config.toml
norm_eps = 1e-06
rope_fraction = 1.0
attn_scale = 0.142
optimizer = "muon_variant"
Each number is 500 + 25 x the weight over its row's rms, rounded and kept within 0 to 999. Layers, rows and columns count from 0. Numbers have three digits each. The size before them is the row's rms in percent of the matrix's.

# up: layer 10 MLP up, 768x192, rms 0.153, rows 757-767, columns 0-191
# down: layer 10 MLP down (transposed), 768x192, rms 0.0433, rows 757-767, columns 0-191
up757 094:502494488456507489525480501486515555489499538474474464546499474543465486516523522519505503529492528503463481490504480492480512521449511461496487486486472567432496549542511509499521481518520506530481510480520465480522478482506498473566510470484470484503502499525503494520536485502530529549538490491506509429500501489491501499519518507491486493506536505491516509514504548542504479511487462524518534489477516470500478492514534577521511501508512498457480487466453465507521496495531499513535483518498525509480500480461513487496465497527483476529501489472508506490546448493492439500
down757 096:524473553510460519485539463507494518518523517514537489461527509514524509492502535490503482509464481524539527461453489472507482511553507524525472476485494524542532460427505451497498473511542490474437504508466509503474500521492468523482500496524514463523532477506504496485452464478473476516511478473477492542498517516488515509489519469538500500490469533497492490524500471453524476498476524461455477487498477479518510474516520484480465514506488490536529500505538487481525518464502527490501440511479510511508499512487455525536501507515530493489492465508474502514516536527531563530
up758 099:484489540479456527502464507538467465469459484471486492434560458515502542502488522532479523513494524490507476507528456487510545497514462498508540483473524488500485480501526464541483454518432488522481500468513542514515492500493464505504508500525499473509512516499504493444530455493525519494492483520490486516490480483542559501509553506503468461478517514495496517509493461517459506508498513532545525477485438485487486468503520546518485452528494507484480484502526488484488491468478489491503475518494464536475520508502529477480494511516512550502509526523503515453471524509481516513
down758 105:487517529520505510506517513494465495528465535469457483501535532496490498512538497502430510539497504469479485519477501497476470497514526467514532512505532598470478509512502526478519504515496528500519492512507517487468459496497528476487474510475481521522508477520470539507505473577522496505457514483527497486547547564480494519481528468509487511469489491534506471490467492497436531515453477486493475476508497500482495508474521499557489505550494497511503483462484500524492516518513482487495474487465491469476480516498499470527526539486493471474463502488477467484518491557513483518
up759 104:504466492483500479494479508491507516476489454543462465471479514479500537546465508483528497482510518565525469507466490471474519526488506544491512516533493508501524518525463507484445480432475496444542520461486468499502553536504510473512506502498500483493519465495508490488481452500483506464485480522479486480476463450477509470452490523484551455488465475440487494496476503510494511503524500505499522527524486472475510478484494500506529497544469507473475496463531500485514487515480489502458480515492455536464538520506495499549522471490499485537485524485517495505469516493524468533
down759 117:512501430457519478484549524504485517472522474523472467499512512479511491471516484505534473499497555490542484536512560482511450496505498499510512507513484459516505452532479500489516514525491502492511501505467460479444496457495544513551477495520489523507498446492564525501481528505515550496535510520466501504515518525499509476503534511491439505511455476487540462526471491499531466511512473517516485463513530535478518497488487499485481514491506548506468492479501491519488484482518496496492484531522501505541504506442530477477488432472485506540520467495515523476486498526500520510
up760 116:473485519535524503478485472483556479491475452507487513445475498489485493472515540505455476502510505521487485522498487482518545478484523472489477488448524470552467516473495482515478493497527447540465496520474512549541531516503521504509468542500526496474523485502501486505503519525540495488499484472468493495493445513492498529514500489481505484541477503512503501494492512489502525519500508476499519480532529505508544533495510508547503441474487449472492488496518505516473523523459522484497510495464491498482480503482542478483483501395489530495476512519537468458474472520470462526
down760 114:495538538542500494481491485493478501483487517492493523524532508518494541527489456495459455513502532488495482491457494477499478502538496512450497480528513432512452476498524521510529510465547491506511481531535507481489481475527524491514468517490505492454491535488518528509442467492536512480493487498519533497506517497518506507518471467496555464478482470536516494518473435487492536494514504461497457496526472493523533509508532503528499500469530519498556499483480498537471540536461485503503493508522506473510462508505511528492525493584477508536518473489505535469458499492486469510
up761 100:471482489512480513537536527499472525502518488465493516475472513521515518464514581496484469509492515509528478466518527498525481485477545553532470524529511471491481502471473452479511499504515513531477557475499550507514461487523447491525513503485440480514494519505467511504499521478511559494519504469566497509503487498453513497511513492520496489518520480515494525520496498534508502566489489504488523508487565531472537505511524485525511484468480499470497507519478496460501527527483510463488534518489512554513456529494529481541463478483505482502472488485528504535492459485483491513
down761 092:479515484491482512497473503537515484498495501494481485501504486526524517505485456500508501505493465489466509544515479497509472507523502484478491539518452443516512484568534531491501523512528483475518473449465512524516454480513544499466525449523492510470471499493535457477493518453487447495478474497494510495535461511543546538512471513513501517477504522519492505479532526463479489491497461508471505544505498497499457501479465497504492493526508478514501515495498529524513485479493513477481488527493496491544567509496550491472522546511528512507479527554471458453511478480514510429
up762 083:494512448536502488467544506514569498547519484493525505461498520495538525506533438475502517511463524530488481488491518502525540518517504487461492482520524466520503488519489517452507492474484439475500498529523498543469499516533448508510464486529509465532513477511494540489462483520521532488471546515510484432541500491516478496498447505482541456551531514480454542513537494500469506479474487465487482489502508518493503487528512499530518512478494500498470487478488517529550487458507498510484509505496495483528499458499499537487521500516486488509507459545465492478527480514510501504
down762 085:506491532439499484518446508498526495482514527507505477527436459505495500472473508510492524477462496467514506500512494513530474512468468462512511494534450478512504507459524475524480472533478507513546472484520431523562508513503502512485535511526531517511544512487508459468527509472515479520443487512524517515483493522498505517513476487505531480502495485513459497538506512523504503517537486493468531534498487476477539510484482492534461478509500499514511506470453491494523520525519500518492479557550442509461537518509505513481548492491514496520473524470479521492520511494469435503
up763 101:492501496503532488477527470505466478479532493499546479498533498493504527440476517520505536499480479501500488497488496499508448531522577505463487508490507488517550486430514517498514490547519498537471505435522502506487486507511528489524513558527504467516516487501536510509496472475479474495551521478468474515471527489501502462528474473458500457492483501516464474514525542528518548519494533499550488448499523519553490500533513488505473537482491504508542534492533509488441463478514477474497465502530507508494486481508513498477476502469470501468493514502505516454480525496519502502
down763 098:510504532505503507495464489456498469492485504499490473521478458516506467537541494520516516491475517465477525444497500538509487526503478479503551511491509427525486527530477504509504524514503488500531492523509476485471512454520524461507476476495497563524501509481483522520517504524508525491565454482491515522523535521467489477541519492492437499484537504523555467507457473513515536475533489523525501524493466503457486520489485500553431481510462539526471507471499482519493509482480528520473514502472491512504512531474504471522482523538513501501501509521480465472475494493494533454
up764 112:549508475510546511506512454502525489503490498469431516549526519484512490566544532493521513455499489501486543488495526467492516526508487471506487463497559495471501544497462492484463462467475453497512468479482502496466500514465527482493477549518518530505496529496519501537485532501470478494486475484484505472489512512530478528500504517463482473505512516490475488505487495475462509478452489512470510492498467456497529492525480535483558531483508453488537497506486528504504484467486520508499538563490472544536517492529499484485489506506486458527479524513477516489495467525465492534
down764 125:516443519492512519508470483492483519487519501492516499511526533458518510491543496534527541490496513513494583503472501499478517526496504469496498500512454557494531556507489487536460551510553474460509515469499515494504499520495508516452520489496526526500468509481524502502491524535501452512495493485496471541484487511500507517486478506516474531510495501501488504465479472492473482458515438462457516520530517477469500484493454551469504502487529493469536510496510485491558492521503466510459469517509503522542560488536552484510487500500519469493481504478510515509449475528496519528
up765 106:511506516494464533512478487517495454485503515518486474502505454472473498525469485535563478473453482488480467490541495513480533481501489512505490458511491527473530465491502508483506502480476502472483501540445493518499520492508483458493520539517493513481512487553498516467499441491499462477516476511498514554537516504514467463500526504517512482504451504504524440560481507483460519497479467499487515485519470491495537482523494517509469458543515493520517502519476480545513521491514485517486517580474506482512497536520471554467536494491521537510491455512522465513468520521494509479
down765 109:492527494524525509512475521499500523466544470475522490486532497507487514461478546511491456488534509528497508515510496508506492457544531517515512520472481514456505566483467481536493517501513502526470513534516458509489448486460545490453443457493542473544481502522503516510482492484464503504493503527511475506490541505503519490512548523516509536526508484491529484532498515471518460488538493532485519467505470507503500477491499455490519517479459555491488483543515513462515537463455456481529515481496503512514503493498492491553473520554497448501503514532520512508508477468504517537
up766 099:502493494507470511508488492525515497466465508503486537499519483521488499479459510477481488518543441494524492548483483524506464498483504494479440497501494500464499505524529514493528539480493485500506498516483507467540563465525504502544476499472535512541492519533503470484484491526516491491523500481534504437524483515523467522505460478492503506491508494490462539477529469500535476543445527492522534490527493478473465532509549442499522486474478495509514501508503473467496514572501489458481529515501451481518507475526496486459476542504503532524491512524479534524519482534445471511
down766 094:477498521482493545543485553526473502498483493481534502476488516509506469502443517532564528494498498514474494459508492521531510470498479505526533488496485562511489474521479499485465446487532508471505519505491500489474470506534511480509494455505507494498449485504485520505491482523500530489509454501493477546471524487452495483516501452529500500542543495520523527476448515512456508505505507526466488551494483513494472498482431520525466526479490535456493473510519491532546470482517512499489499532519490516515524551503505529510530511548524448497549523490499511488511499470485527482
up767 097:508480503513528545482498510506507484555521512535473463551487479488522529535458490487508522499471544512485478480531494507523495498526523477452493453459563490471532482527491449505522477522532475520486471467494516518484530541488496491481507471511492482527504516506491492485538528516487513516454441489534509487503487513488506507485506484479485455521451522520489476457471520444529514509482494480493514517502555511517505529501528510470501489506510495492517524523501491508436472484451505483544494550492465522508498555520477522525507508493512514496477489443498486539535483498540526474
down767 097:510510474490452499498535521520462518497489537486516532514525486481515521492462493469470502514489503535526474499471513508521487489496474477531533501530548432480511484507510464489509536465500507519501530549500532469510473462513493509476528484520505548455515477510549490485517507467504520477513475527525495503524485483435441503517489515534502468498535527470460459551496458467503477485527531475511530510501483470470508510532490525501477531535500446504527478511467493483523514476536491485523510518465499514559502503470493485483476451534514501497493496496493484472505563484477481481